Weights of a small GPT-style language model, trained from scratch on English Wikipedia: vocabulary 5675.
Each number is 128 + 32 x the weight over the matrix's rms, rounded and kept within 0 to 255. Layers, rows and columns count from 0. Numbers have three digits each.

# layer 5 MLP down (transposed), 512x192, rms 0.0605, rows 171-264, columns 0-47
115095130169131130141124177147118101136145089123104142147188152136202115223111097149130169128172118110123109165112121161159094100120134122122131
098128183120125129173105117093120133090113158150135068119171075140158132162094128163130147105111162096128107155066053150195106137082099130104156
119108131109189148082047080149102116107178104177123159143096135147127135119139041166095099085089130102148120140132161116094107162139116112205162
115103149107072131140142116120096107115102112122105138121126131132134087132130123148102105148093123110154156103100120168135160141131091146117144
106118162152116176117142112086129078095144120129116063165114086081123086112104110156114104107120083139082102150119176160184172197192108094152169
151132163184165056114051150150128187142125074162110139175148146089151147093114133165059108118154136149169127100122157146185093121162139115112179
141170105135109138102100153134149104150098130144137212152094115115109180097140091168096135112103144168135149131137139157148151152112126143164168
155090082104130139117122120131167175131195124154137109113131119111153144152122090174090124074116135093142097149095096126164162125127129120142070
137103135123181104092155152152097120106134135103111160097139136178132134107136142164136162135150173148112117104110123141128154157084121110182120
183094088166134148088146106101115120122074176217136137070102133099150113116129146105151126193135143165151132170106173091131098156101157091131097
051176105159150184075099130149122182178119109109189069149149134119165137111147145136120125140084114079123146101143137103133125131077148098096117
095120166079122161102140179175107122143103063146096149196141066138101167160112112169157127138152126141148149118060142114109144122157177102132092
096140152133159127128146141182155083150098129117132163145110101069183170109087142090143099159166174196163100121178117132179110114143100171097165
133110126180112135123107110165123093083094126162110138131173124103164140168147128164082121151164169169140122168172106087186122192179143141136155
122145106088095131113112131173156123139181081112120126138090117151146099130130137050106166103170136151132113137147106176105185163131137227109130
173098145138171148094155099113156125095132107103086155141092100142101102136144103112183192092091122103115162114116120144105143166142153102176116
151107153089107153160117097147155102085153164150137179156167137129117125132043125144168120072124154109094140169118127140105090146149113077132126
145117149141104116110174080118049155080104054154153060116064075102079148107135078125108184151082134119107141121131137157167151074162159103099172
160157142104135179078135089123065153114108099135083095124097107231177161133081139141141171066135104106185095118123104104124064128099173093157207
127099203153113135040077096110053068149128121117107139137082173126110160122118202127173115130133110111144112158152095116152159165072079104143144
083141125128156127110042140121114093099107120087191139172144168127126110144146070101180224176159093111111162132226119083071121082076054129156165
121139128091090123110154106132167131171054113115123105152056147124066131181189184118119163130134132109156141131172106143156086097123167128107133
118187158114098124153166115117126162177103174164160110090154119143168120119118121080118176085159140124160157105063120097172149119133175140186148
110211088090161084109138179181141120137149171095112107132138130150054096172139132097173119175173165127110160166127104165148145160177166132117099
160158171195176118121073123117085193131116185117127153119173146123129158110164115142087091136123199098104119133200108088129086144113111189128120
135108165171155118133089121083074044124152145174119111177149152074128101115108104146179115079147144112153119100132103141147098089174092117145065
087107108110157165127122119100108121164104082144124141099195130161114169135131133136083103131104114086123199110147074096171109129157109137066160
096150142141092163165164179122117154114090090112146099158140128124158166158130133163113143080145187156171088128046095127121098148166105114078145
124127130103114108072106095125109153070216096192121120159089110091194145134136113107129162161147072138131121149142112146161145171134105078146114
101134167147113179077152156126135128156102157158168113133132137079168166153101145117140144126108081146091067117075141151134144079102125077111136
211152141039136164155190171117089136145148090122162101133118094109093109110166072113155147106088094120132107070106132136099076085180105082206108
139130138177094123108124127120169128102117136120143162154163067122081104165109100064152082070139129161107107148156131196104135186093127102100109
090126099140163135080155144128154175096100124092157137119102136106183142144105153113176098122126115123123071150154061154150084172168150139143116
138123133133116130128144159145141064140107176156112143127135084060116140113190123134087137122130092086106112074090191122137120082145113096124107
131160110065204107149159155138136121161106149117106115124171188084088055149101098108109058127151171139144153115117174159102138132118105113124165
124173158098178166080134125128162159159216163126154162104217118136155118080060094161142114111092190167112117132110130167156125130123156093125108
198099126083139103073124125122108131115146088107113120054100161016163147102092135130119094125194114131101080082059147117113101162142155073170140
175127084171177115084162106133095113190149206110103081086168107118111132111166179099146136115134170117165100153109147160086114158119061114130133
141117159114127088162153126125126151124134160217147151161139151159218072106165155135110115109142161085141149114140139174132102126129124213143210
125080141171124140151084129122069120086158150160147109102109115108163117111091089107144183111104094103151149147147123126101148111178094075073118
155083110163110128115089150091078143192097146114094157069106114134158118089128121158157124119136136116132081105132100073145133110085087134200111
105156106160166171151167096115182041105087171146123123157064185120121120163073106155144146124169120179121086128150155135207074146164132090156160
113079153133194152165172095154089170117133137118117113178111146175130131148111155120143137096115120156122103104159111109148129105096182116139145
114180117221086143148086086115159172134150138150131108141155100164138140186113148142112191107118140141170186080142140136142164116095108193060156
139102142098146111112137039156156142162141157139129113161168124160156125096101121140094093035104162064133133197120099138091153113118125115106138
101138138090147118166158111131149114082108116080117127138196152168149167144143110144102188097173119153095101065158148118083130199076106093108110
071121188069165139128070151115108147154087125074181079183103088104113122146132138149123060094159102116137173119104065084119157111138058149097125
133094145137147135125066098089081095115141160147111146073116094081170103108087142085117113115099143132128118142068123143135072086112139184173129
121083093132149147144064163172109107199124095133164110146132168194199163127122097113106127128149144173134156054124129158163108162114139153117135
155148091159093073123175148125084134147130100099096130077100113082100141085061195111162146135159140121118106181121141137174150083068196135182125
113094118137103099080115118086145087085164182159137154128080127136154114116096185093112115172103130117189165092098102118101130210134117067142136
154137123109153075135149095149074100154082121096184107104077096126150110098114131148181132092099129160071216186099115148119130152073164146191139
124075132124135121086050113181129159134150104045072142106102144162115188096163141136141121112093171095146076123109125104081115152108110125137097
133193116107054107168083154130140174052118187175142139158108084141106101104144145119157135073144098084102150092091148133081135161103145149102128
148142158104156165120133122099103191179178134149119133099101127099106071156101085115128128187165143095132134128133130096092127127145097179078135
151164095148133143140144141101092109158140113085105100133145181075156116131157175119161167172089107124136126099080161146196128126101182130100143
118120161136109103094099120134134132147100097089189128094136144145112164131139111124094087144098133116167110132134198112141071138162110159108160
174167149119121161143112184090148123153086137128142116085138066097102158132129140081164188113118154134126106120194103164089088129085122135077104
163160129133082123078156105129187119134089108090100108179128182159128105088163143185170132145164145079160137168250146059112099094145101119130147
135139112168095085158139142109089128089119208090111100130147077079140097108138152156121178187104044156143112120155103122161133165113159171106147
141089147120070102162150135071182139148156131148116172081130107117166138177115158129060064099158112107177160151091108087134126148102132149130090
117148139178095093118173109159145097180155107103110127076069126112107078126165103093139188146075100131101183164154098104177151191142105117102146
109163068144096079151196144063113123064138135180181153100088164108129109135133132135092127099150085125079138110108122152145122071168125114108151
144103120124137129124169166113143167093184092139128092111122129137137119168146112138108135126119133120174112157108117141129149105161133129157118
081124157137106148190107133147159104135206172138150168162071057161146149127176164084160163101196089218072160187117073127148171086136119156083112
167160155061166137171098148129146119185117119100139073149174128099191113128106090144111187088177102109160138117096178129148114097171126190113097
101124131140113122162156134121154145092157124081122108142070092120130134124124147185175178133128131157112117107177167061098103080093162132179105
134145117090108138138157144098111164114150071150134183091120157168119141156095113121145145154112036122158120137186124114123128150113116123125184
126128145109086133130067125122133111160088147115146178099119120101159110106104107127147130134049208144152119139116164147162161107120119115053116
126109119101120133110072151157126158168078130124158148100160154143132122066165131172117041157119170142158140121122144106133152127159116155165113
134123175168116158083189088104149179083099094166141126086116129138078130159108188089139176141116166077120140090138100105113074134110061139180134
100070092182118113085146136164145145125153135112130170117122151152154140186117102120152142108121137132193134121120146109116130139117117124067097
156162139134151086143086110106143050160135205112116109105156079110166124114111118090060149164139155129150105134147160115099072116152168097123103
136124109152106114154176113110126106149123093164115189110147171136134115156117168145118090176169066137036103093148155067086159103118133135097132
042145104166117079157069164149167085139107169080054115053177184078174133143095100083108108133120117116061111135120121116094114114135139165092072
126138145156119090139159125133102107112125138146146082111118143110132154149121163097160164073134148125163153064080128094147130118108182125142147
166117172116160103105129152180123143090123169111094119129100118058088103103092137085131055185161168111179146153141106140105120144139080146219137
109117138186093105141162105072121097135103172124142134181108171118113158109133152146106144164131109098142061131114165097135131148063206172134109
128092093167126142097176081125100104197184100133115148066123111193106092139190115120115180129168164117163125164095088114097064098104161093112089
133114128098122095153134180108090118147121156152146113106157121146119121146169099125190107082143132105114130118102117158123169124103165099147149
116139155120092199141154129183157137154125151136137126149097140154114135147135149132131157084151128108121065183137157127143063136111184129133150
099146157113190103072084097127164160170149108077165170175168100139145124130122059156102105131138158127122151042186144056102119122115169141163165
154150144161150085084170117106132174168055112136118135204141156133137125076165113138128052155118086082100145112123117116097099139115120145102145
125173107130114135128144131085202094105132124170088166172143135138150132217114115162058133092153150130209147151160143112120159136087107102151128
157153096191122128133128147151111158198092084121149094126124077135076161134147101099095144121125147169194135087140136119098112118112126119129119
123164137154121104113127110134081189128169121088111107180166168129159150110125145127155057115145125112095171123100135101101161094120158105099130
171155168189110111136141119096107125113192089145125161082099129183104146097051159122128110134224125130174150102109091112082157104135137149140170
167052078124122139111126129144131156172095141120153147076124135127124117062109094127137172095091132122152128155146120164106105156148133120115148
075125166108120126173158092117125093150138065121141142142130141091081148082116141121134126069170109078155114120149124089165111114162134131048167
114192111129205152136131159136153092115111095152092194102107107162123142126083121133171087127126109133147173192131154102152123164131168118093152
125135119193132164180085140081096136111135101171159139139129143137163105121166111129166101142128108122143126075128151082123138150128109152156073
150163175105134132123146111076110112145134115122096095148129157136178154141102139087134125168128134156172137138088112136151147176089129081097169
148109180153128103110140147077129171181152031118109130128164125123130099103161156093123151151155106132183131118146133151133124132132148170129128
136078091131092145129093137130124122169166096094147138147098119121109145125126107134112171132164160136069141140105176115112168140151144140099096
# layer 5 MLP gate, 512x192, rms 0.15, rows 172-265, columns 0-47
104144144151178140136101153138126163100123095146148109118171112164155150127138125169156100116148117125112116150127157116146116104115112184070129
169128166174064141176150123110238123135119133126154125079159114209217131138182185125102118099109144089071106182105169116131109124050188131107128
103139138111161132111122104142119070120157179112100137100167136174138109094124085162078107104098098156115227134132156125128123068091141153076165
100151140093118112170126069118171165097137147102102100134140126123098174160178149184124056126213117173123116121107111132073139163106153147126112
125101148097141070143124135148124116130105139161159078089065113116101135167100086111132156136179143096151120160188067192136138113107177149086161
117094164141098144193114185151123107111184117101103138106147131174054050094188111066127144094158165094198134113156139130158132205105156169146118
126147076137103114146162136140092110144172109096145123112105160106170095099128159101098121131106165092143152130105098068157102114116114101135127
132121137129125069076096092112113094106071175068094107139105102136096115149081149111139106150106198148129166155167085141110106146099126168156162
110165122113111111071093159195149131086155165129181093114111156157165134110135178141123109077158173111088079099167088132170143123145119110085146
111121041080108154161180101193121143094147082113144143120184101088132155156105069087183185156040132180159128058144150128183175159162158134158110
149073170148107175060142107156085138144085150112164135159139154116097201147126128137158101160074099100159135193120096089147165145121160106101122
047077123150059151160088208160069205151172136118174105198177139106157135126131157126132140139112194087122161155082073086117167129105184127085140
113111187176102114167164176144111098124189143110071187176121107133195147168120153175111115132153128137120128107128103119159203168159117184109140
103170102133077166093080097134104149104089144132144124123118112098146172141097137096143085127144115174168142121185113109173119111099157145096156
110085135115127193167127153145094155146173167160112151160138125139127144130115169143101124130144184127125197204084161086118122132121141091091147
160111107139108076126087111157154134156109140095104127145129099161155148123125186105182122095133112134153109163115103127119020096170162163102132
129149148114117118143106073119170119129203145121136117131152104127113167151164118162086127152120209172087147130148084131145052180129103126181147
216105115093169075139127079121160120174136158114101142130148172163147096126193087059151141160074108150145146087112138144101123074000069130130138
086177134196119181175139137195188145143141121121168106101115155080135121112114132129131061126116137096117098087125092108084122116126120123136146
107118095133076174079103159171123180149160142064157094123195095080064127148108204115138091135074122122123099113147087120155076152177112149086171
176131135146112147164079088077169091118136124102127069086189196140148135180130100152151133136100099097109159091119118123143078132125089144111092
096204155204136086135087159133102148110154121127063127161208175131122126155153135165087123154112168117158132122102187096106152149092134174086159
109069102072137141128112112114084124148171132176098136122223121089115149133093111126190130016216157089111085117141145136102156118119155101138172
115193101138072093121095124067076116117159192184120114125139150115166143169063097126134119142162157158136122146118123109141106119173132122126165
150121126081147065134104129107071101126148137134093126112168083119125166109161100106151132154156105157121102148131203136130130132147189156111100
148103101060120115130135119151144116082165114109149097150078167160143147146124079139097119143172119109140112152091139080091119155108135166139108
084118139117205164085105132164089174124170092132142167089190086163142144158127106110091115160148131117160130137120123162164105133112138102162116
110152117147137147126115050128164123135106133077152138100193172107144142128108119135117090086117142128136081157118127102080108171061114129126193
103074118136170095134105103157120126203156127166130152140160133149102144072122099103116173135153129170094143145150162125137164162128126099129104
149085098136130101114131127151114144149215157161159095098183121168106131133156145037111081182139087105131171104152157127140128091080102128128191
151080163120119105079103132140114121071176158106127068109140133143134133188137146075184117110122178081171135126080158134167122105133121140105114
167123127156160145079093141137168105144144120180142178179095164110142126138183122091095109088083154190108148087132159127156130088129103135099134
158111141142165185147119094098085145075139171082100108162181124080157153080106107130187120103188158102155161104092083120120064185128145150144110
121156126137134097143122152115115099121167120067033130155099188130095125067114206149150124134112178112163128171150163148158013104107163144128079
084113153164117072107046127193105120141146127176161169098146120095112134104128105159133082074082129111118124111135110072114123140083172112117107
115158134172157120158069091104150127149118148202124119132124125117154130087087147121129127122136120130092099125137063068089108166164091167082106
126191137155133145140101101131152094127157111138083093126111129083126106136140094153168184066125112101146086121152167163162128131136090123195126
136200110182102089141155092164138080137131146119161128142215134173093076135132138106131086116144125135155174149087154131107103131097162133113107
113155162130114127204070101175159091050145139117096121065144067143083173156139136077109151148115100082153116088154117146127146079107157153144126
107142129080069079099128112165169169179116129137147089145095150148110159106146127114164096092126186085108132147109086072140117113221114138129084
100151072096174140178099084127093115111094137115109099126155121095097150184132160128162111110114175031100102149106171155185132174100140121122099
113118127152075133121090162127153124149106131144129098095133126143143117132118129144170121138094163142197171107099094131182096135111113135105098
131210151130154157095117097177090102112149147150122157134168136175149048135151153064106192096109167075153141158104141177127085175089116135132110
160155099116151178109082170201124174153151128086114139138173098137079097132113122091199134097182143112169065185094081101124145082089184139103109
093149153147171098153110120150169121085119193146084105132147107137153140051102143148133130078100139185103134093145152140123094113128134116101160
090140177111141125111079165153158155125157156120146047111142175148137102155124156145110173156143140119124083118137073126104148115151142079143132
129118081104143071096112173127065114144155118110145157120169140107163081147157144141122177148167130135160086131151109104160165187148155173086118
113156051168160119160188140139116102124085187091078093086145128116139129154126115133072109189153191135117095180148147113162133113133116127126110
110135117091129120118110115137087136111174120204121048128145086168087109148166160129117107162117144060128148120155126067106074139207154113105063
155148157067081139125136148149141143173121182067094128134116128101113172160119140166209181169097128154137139080104140143129080111124179144073112
094132135121133153131086136179139091128171103164113136092068201131113119082181149120155164085134138138093085179155148120118132135137139131123085
145188093141145147130142172136134132167105166144116090138068077131145165095134132103187172168153156171149118130107125154137139072105170165090157
083155123117178098150187120207083135134171082065132199068114112159133124132140115125085163092199154139144123172130097153166129148117158145163091
180103058124142097143068099182131098172104081185148077116172142168177161175126136094156153137092102109125139107159178073168162143095113164157117
134148170147133087085173094174148178065148150156176122081174113133098098142112087125121111127181110179156101185135093067151152158156146133071091
169074136110068146141067094161128109149123117098139095171200200165134146130145140100171177127152167173118167100143123164088134098104118176173101
171115238092115160143128076147103146168113121108123134104157155082170138093168138112144152148097044131126171057149133151098149150124122120143120
063106173126122123150123115148101124111120109105151102167133112162091087129086133136141126117191233162114170150120144107124098132090111150099151
148079095066131171149115187134110157131122153132123143144138113107102131122161134127122169181152114153138161173103099132128097150136163180106090
133095177176175177115103129136076114160139132221093152127133143130099060076176118072166175117159143152136172155128098165169130122138099184121102
075103099050105124071174135172132118154192186099104158144165146128111089054159158141134131130138151136168147167087112145089111190097122153090122
156106150106083083158129134134100149100150137116134085141159140181166129112159101213123178132124146106108138171112102101127120081172117128099112
109151125136126108095088125131167127120085170099130119167092130093118136110124170118160161140124145170151182091126156098127151152120172154096146
112180083140142139162100107199074130145090165116156137141158131152126133138174098065117118139090110106122089164095092132138087134129106175070120
126190070139077101082107117112164092160117092101158092107109139125161143112148139136149136117109161144104150178162128146141161221103112145125100
108121070125176125139082108149113062125157178174151093142169170096145117098082139078092105101109182131080175177094078063165090094124129144117072
106128129162125133119171118128136151107175104082130120141157129134153134109071123196141156093160152174139148122112105053136108095104099171128157
108151153097179124124160160131096066084125162099172150093120092190101118125140110126166124107159102125121089142148101109098125119057172169108105
107186114076116078093094126121146160108086179127170121131117136101148118090136158166124127126141125142130155100116124165105139162091145180168147
076087129107095173130096168213087127111195186110166200110183158187127190132110145154103120112184135167160111169104108168118104084171148174098085
185131174139096179121164157117123125143118151153105141146118106162112129128167130155103136180144101147104040148162132159150096144132173118077113
069120142091114126165081118133091118131088184183142031112100164115100124172150174143157147153085134133116117153097093184166113165094105164092172
105136146107151150107096091161128091143075101102157087154161179120043098091106105074171160156103160140129115162134126107120154143098153165088108
069097177164206179174103058147095099135121082148188061101136104151034134175156178087054147152167145111142166129133108138099119131141161121141183
150160188109061139105080158168157149149186174104121121127153106117122099139132127097156112140070100137120132116098166167101159114143160154093085
088154146111109120162214110198134085149151125145154125138188158156134109159131164087120128147133121097136149108070114133140106134064170125083116
132203146102098127112101147089095099162118169195105109133080160080154136116128191109137119134167119157132152110090135142140121106092121174077110
087169166146077110120095174121112142121147140118105083099103097133111080165147218114172124143189150111150091127142115166196179180156117188100169
084112151118110083084133143115129138064114176166102109161163146128117109137081131182098078109107104157117143158076111157142134129101110158096171
128184102083095097122124137122134070099109124120136168128186137123137112119125115090115131143146120094145143106103182077136170131170139141105145
150127134119110193134144105113106118100097143098091099090160126132089199087072065100181145097118114094183070143145083174095121159065172128129135
117091127059117116169145156129133147112141110129084127104160133102139116102136114170103163073160106076105142101210154133144118135123137121127124
187110181182187103185066104127138145110115198115114126122133041136062181120117121109114137145153134136144111121165116164098088148139176131144165
204117085148121092137112098126113098104119163135102095159098120164215074177151106107100107115115142124092146125141132124133057068069143181142130
135127122101097083110156148120169157075184142088053157130146141099127129165130188114139148134167147125130099139098207112063099131150215150143127
136140138076147128099079200237130091112170171144048094119167139170126050064201179121070096122194167121122104124092061134079126117075182180128122
128144143062126122070134118170119103165146132131141137173102147119117133151132165167165133126112181116158137102046135116167195164080089124145108
093144141124064116177160143101103139109162077089094081108155122075129091117176122150104120146151175154126072127142128085115107168152068141121111
101176142168098137203171144133148149159052125154102118101128103120112040093142131122087121147176064149111082161093133094151114113205146173083135
097149106108141129148165098159142116100106159161164111157096159104103155147177122096164139164170112131127104148092089156102178154128121149111124
140188143134072141110170147182137168178134176131174156135129105125189123129134153102117162120141083123085124107083142116089090107127137190113163
163123149123107159099064167204108151119110081139120144101125156136099143145140107128090182136108088120195104113134130159144120156117091127073080
161103166120098148112145142131149126137115185068139142139080124131109125089125097160195112140120181046195120118152136072145130140025178160099209
190062106095121134096075103159104131114087163191147101147173124126161111128122116136126178125125084131113078122141110125176075061145141157065141
# layer 5 MLP up, 512x192, rms 0.144, rows 172-265, columns 0-47
069123159138073111127218131080159118121169120127135092127069145121096099146126128108108137124161124080167149153147118145161137115139148131101097
176163084188128126114130136119081064142152057094117149128140200131129111073071068118102108063164122123120103130134146127095159083113142122091183
129163142131084140067136113092118142129127157119127145104123122106110149119155094128098116138075094150128139118134106158110116125176178155136109
141126140130103149175134110141170126096121103136093096086138123070042120162148151134123102130179097176147147061115150153101146151201151145074104
111139139119094070152130129113134090117143133160137069059150185123154071112193163117101125161160152085150166147121159166125082109147121154142165
172132152076153137165077141184151119135101148150166152187165153097111120127132152200085075100129157107135173182072157126157133164065173101155148
150118151123146102109113113170103054126116129098139162111106090110139160169102087107085125116107085164175091133092170113093096160147157146145090
126142128171169091113144099076095067133157080127180112116116189184217207142117139140108156128156142158162129141141149095138155106141157158114179
149127147110140125149106117135071123128071155143134166153148104135142109112131102100174111112117118106189145145208179136201124092120150183167099
117149155132107148100093127122158114129116083139081107132113228120108064152097105125140092098142124130104144199141156140189140129139079121098093
144198159148170167103163129124129145111095177159104196118088148124174133120112099118108128178106197109102158117114081102042178143160126172057143
096169107051104146183120089083037079210176064100104071204055173150135113186139112125090116128154098103105181116150161184091125138159096147150170
113215165132138123105112118201188127116130150069157105115149167109105108088142123151155142136100119142134141174071102115108175150143096157171124
141159164101134138122086134135118106140172140142149119118164058212158163145169109142137125143105117136102115088158101127186167137165115118058109
166127123114164077142103139123098132160100127118148089137157087174164168096133153125147107128103158118156126105199112085162095116080072092153120
133083109131148044150098162122092121187144143083070141155165107157086121170079119081165177057144141163134102136104091182096110121141120113140095
196094144105099104098152076085131159088174131162118146124079100086158098173189173184146066140173135145135157127148121243185050124155174142112162
089123159143133120103126151102071157148108130132162088141086114165143136064058119080119081120121134105111139208172110086064106121216175145111138
121127115124126146072101139123135156111125063136160111095124182119130137139173102135112101094107101074044142104124130098162088116113103135143105
117134131065115107149174085108192170054144131102132161154196185189075109121186126113133075138087143075095092194158089098086195201115130124144165
187089181194090083153101117109170183112154120142115126182171096139097196136105137133126110117121139144102127127130130160144129087106088157185098
087163077147172107081193156139170177122138130032104132132136116114044199148079131159178098138130201110081106049088121133123142074135199146128195
103133163107145186059131137117177141147148111128171082103102171085122120094145112158181137114100152121073106199088140172159081131134197152101072
100152163157146144157180167065076119096098103141070076086095159117157109155115150093079150161162140079167081101132152112102154130126103145115136
182150113144109125115109120108160086155148185101071063151164112126155103111107124171134151136078155179116157173099142122111073179136099119128153
138130123083115137119150171157130133112094158159136103164126199139119154133115123097146142110178072119158123135127107161140073152123077120141110
088121123110150112132121141122125173101102167140142056139143145140160185092146161147082132126112173125122149102108132114116123150119115115173111
061157113136127114132128038157159089116110124102126123106101132119112148129085092121155107087132099096243151126151132094168188159143118153125131
062135087084094168151136129046076117201105146137082175109143133176125118154121101119104158084126139114148135126118078108034127133120101081092122
114104130131123102159129122166090073093131134150123175095145093151094127114128156086132122121094113110066146038118101117145108093138123133125198
074150119101150123181166144151117100135127153114138075065147124094061087140143150147104160122118112123127123147116161159174143099163142136136169
067159130134142103135164146128086095150089129096198093133073133185136131144085126156150138166114117156106123111127149153127159144145107130117157
185135151142090137156178114106161096137146132192151153140157126191094161090161180138116138099145134151123129127067129141122134114079088088136049
089188098073190131165145082130126133092084159133143173095133125077163087127117053129168141062134110179138086151108137096128113198096135103141128
104108103131096142158114142085186128142109115154108121074197151218160126112134073131136188080042085116116120163076138132198088136169193129148179
125167154130171123154161128134140189136142113126150154101111168132135148119151129119225124100148120175185094152112156088107110102144112145085092
110139132174152098069132123056144142139133133138146164127160185130125087134129133096069145144105105162101136143098180135106111135128147140145100
119142076151056133134136109139092175135147084132161115118148095102104106109126149119119094124106160138153177173105147151098088154128159140099116
146174127178147155122106175080146131083213097129134131151139176137093134148190209101111084123141174146173076141134150113139110149127192134120104
160124076191198133078134117134160146083165147196064119073115134134116082066116155070109144103090141100130151119151151120130137133033144125114120
082178106171117143174100093152122096165171155210082117099129090165145142164114138079147138119172158119141068157103101175155147048194127140132116
180132093196103136095103133109131103107089131057119109112180072164134159122120126129136105085153203114090093155113173114097102163127110166138084
123103143125174114172127134150151125131133165078148069104161138121086100115067125111086135152157194143104173130130205192125127151160115172133130
160130112192144122160138091120180158121145116154092122113123116135076154142142130130138107064205162055103105195133120141055114146142135114180081
119049121079134091102134159110116130118195134184146092173150086175107186124119095125118149178122091103127124215094124067090166117120081123119118
117122149123164158102083165104115125177147153119104088158086137096177132191165174138177168116115127114118146126186148149059136059091133135159118
119118058128077179125126188122112126147076140141104124149159127121086135108120081136120140182146149151107106120190091116061162158138170151146114
159152137163154170077093090107191159139130122080149182088105149148143169082181143198120120130094140052157187095151152139133135077098131147101169
110142152177119137103140083092162101160126056148145156131111172085140060151132093153138131097141103172112111140093074113132070178144129139127129
101075128118085123093172084135118140160133197124118150160145124110112130071066114078151136158127135159125127137124098137141121181129168145157139
150166099138119151132110095130108143105071164125106086162162092148151095083191091131103145075121162106109089122126142127093121144103111163138115
113131070173132106121187173104140130091168122114127078119119086094037132143106134187142118127083167123156181164156102110115142094104168133125160
114147091109143137175166131105149138140092106133190152102174148063118118098185092084176099167104160119132065121119195130142139186103145143101154
132101174155141118176167113092093119107116163108127145174140106111091139088126144127115110140171144103139121137070146165104115134186034141172192
138157112143127119103141166123102097224137089158133156136143159137192115111155172103102099122173145128147151148126119110189106126070138035162101
129081108154108081179132048050070190056088180101129116099110115158144117179138153081151066093075130181110173099122119179188115156163085152116140
061103126143195116070130163130134101147128137171101119208108161150148185146147097127072128139128124079095108197167135080112132167119100130125175
133088122147130098200137168145167144154168137151196117129180115110119128133078103122138115178143177155094134182101120145141141041154142154179212
147173118205154140099177111127069127143136100068172157142121122157136137180124137165128135179160174099154174145150141119129150121126166091092055
200107160182120162097114145115157161117135115109172109136140105132167167148198107156061094161132081202113147070147125093102072097117198127120138
167050084170086127140154163116122113194136128149177180123149157159141141103107104062133152125097153185115144113077109129125162148086199150092075
083155107135155083164172079169107122120140190118116162124102136128107186147156125131129128131174158145123108119129149227120162156151156143103074
122137102126199156174135127135130136149120116111103118145173086100160148133118135157158082123171144102140138129145174195131104158127174129195111
123133095080107162155128194172121193120084148139146106189141111081144114137135148107101045123129067111108113103088120128124138231161063124125132
144120141136124161101090082122124167169123145099122152094063169079080163176137134112144100093162180105138134127076101186113107067146173104188149
129098102086083125114156141087154143067144106135098125115145123163112152153102165098100200171159080096140128093093167090136163099122159146139123
091130152146129133111138075116164194115137103129117114137163080129096123128125113106138174096194140140157186185135166144118175151155110140146065
172183144168118133103116185092153179140119172181115085143103167075140121124135157140085115158151178171095137168128149121167093139112137170178167
139121104158149132109179201116136157137143104151126143145135148083115137102115155049093186148151149150127168129105159181103108097121160119194095
102186073165149086086175075099134105098122141163126072144079139145180056140071156085129064143031129126072095119107094121137162153141147137108107
136142111102106127072135157163091125129143151105069116115117185106075154095084099054111154105152129118108179068152139174128132193143116102121171
096136084125098143183145126145131123111171092089113159136109111089149098087164164160136156092189095136126118088133118114115078141154121160093153
141151059132184200128113151116118130101108074145187136153188174105103125124102131042130124166167104114122112124159163130146143110165132129167095
101162099117152136093093119104197104163131098158122117134095150147185087076165063110114124150183115059071106151163141106138171066132153112180119
107090078127158145153061122133118101115183102112126098079116089155115206132130173161120083110110115123173116163097124151129083117143129165183221
162123139079113080093128129086097118113092169175045113117085125093115111104113110125131165130115202197112132084155124087130110172120111120116162
118145132132158134137135139152082157042141126119171086093151086146052142070156148112122123152164130123090150116169150141097112142145130130102130
102110101159092129125131094125085065118086129156108096112114183139144129091172173102170175205122144123116117094098109181152113128129088140081131
167183139080134178077109127134094170103155120143084109094100162128159161138169084136123148127103089115151127137143143123111150150107119090128093
090096139071159125168116165142147116145122136107122108159093148162157095183096092123102120129128128103138146132107122167164141140141171130111099
144087132102120127128157127134131087087160124157153124086108139145154089196134152148177189158136161086116162064143189130148102130127141136094171
160189180123127139115065109111144149112152156147153100119114146086107165127103158113147094118185169158184147111142090190103114120110143103130113
110147045118109131143209159115121145182119084177180124089099172135138149162167085173137125105117130110160100103109127158129181143157111110092121
069136155159149231126116150121104107165120112101120150057186101120121189097165167147158143164147084088183101159147199198119154153120111131097129
132089110120117111090103132108159136160134137072091108176144112084127053091106141064082088095152109175166143107156182181076156128193205179086161
148195082116140160051169165118151097071129132170114176083091159122092178141041122081114121089128075142084128094191091156069121142118084137117113
192122118130119141111087194143155114102096118108127076119140135135135173107157138100076057106140115121131108071194180135113097101178108106116150
110046107157078115126169099093138176155122119124135089130108155077140145182140095133129147103125159115110158180141106149099059102184118071101099
091095130101200112098152120167128160070127118117158168167126116100139108110101131136136149187153093112141160163177109093102179138083142109159168
132146078156053172093112101214136157147124140163141128110095130117171137129098132111176152146155159150140116145102132115121084111096149123119157
153075132146084120151110133098086118102166144151180113085127097119210117163114165110143118129125159154134097080129168151102135093166124130128107
120121120141078141141117180149141117127164122090153217122127144150133145102160151145061172117160105119153145135093138115132132201111083128151110
095196148090044160160211100151187175108123152105053147174115108090155138130133121097187096098161123087171148089162084073067172121134081156066148
139071178081115146149138138144183130160177163093108114149179102094093083082130117111080121138082102168179146125081103157096155104088101090128093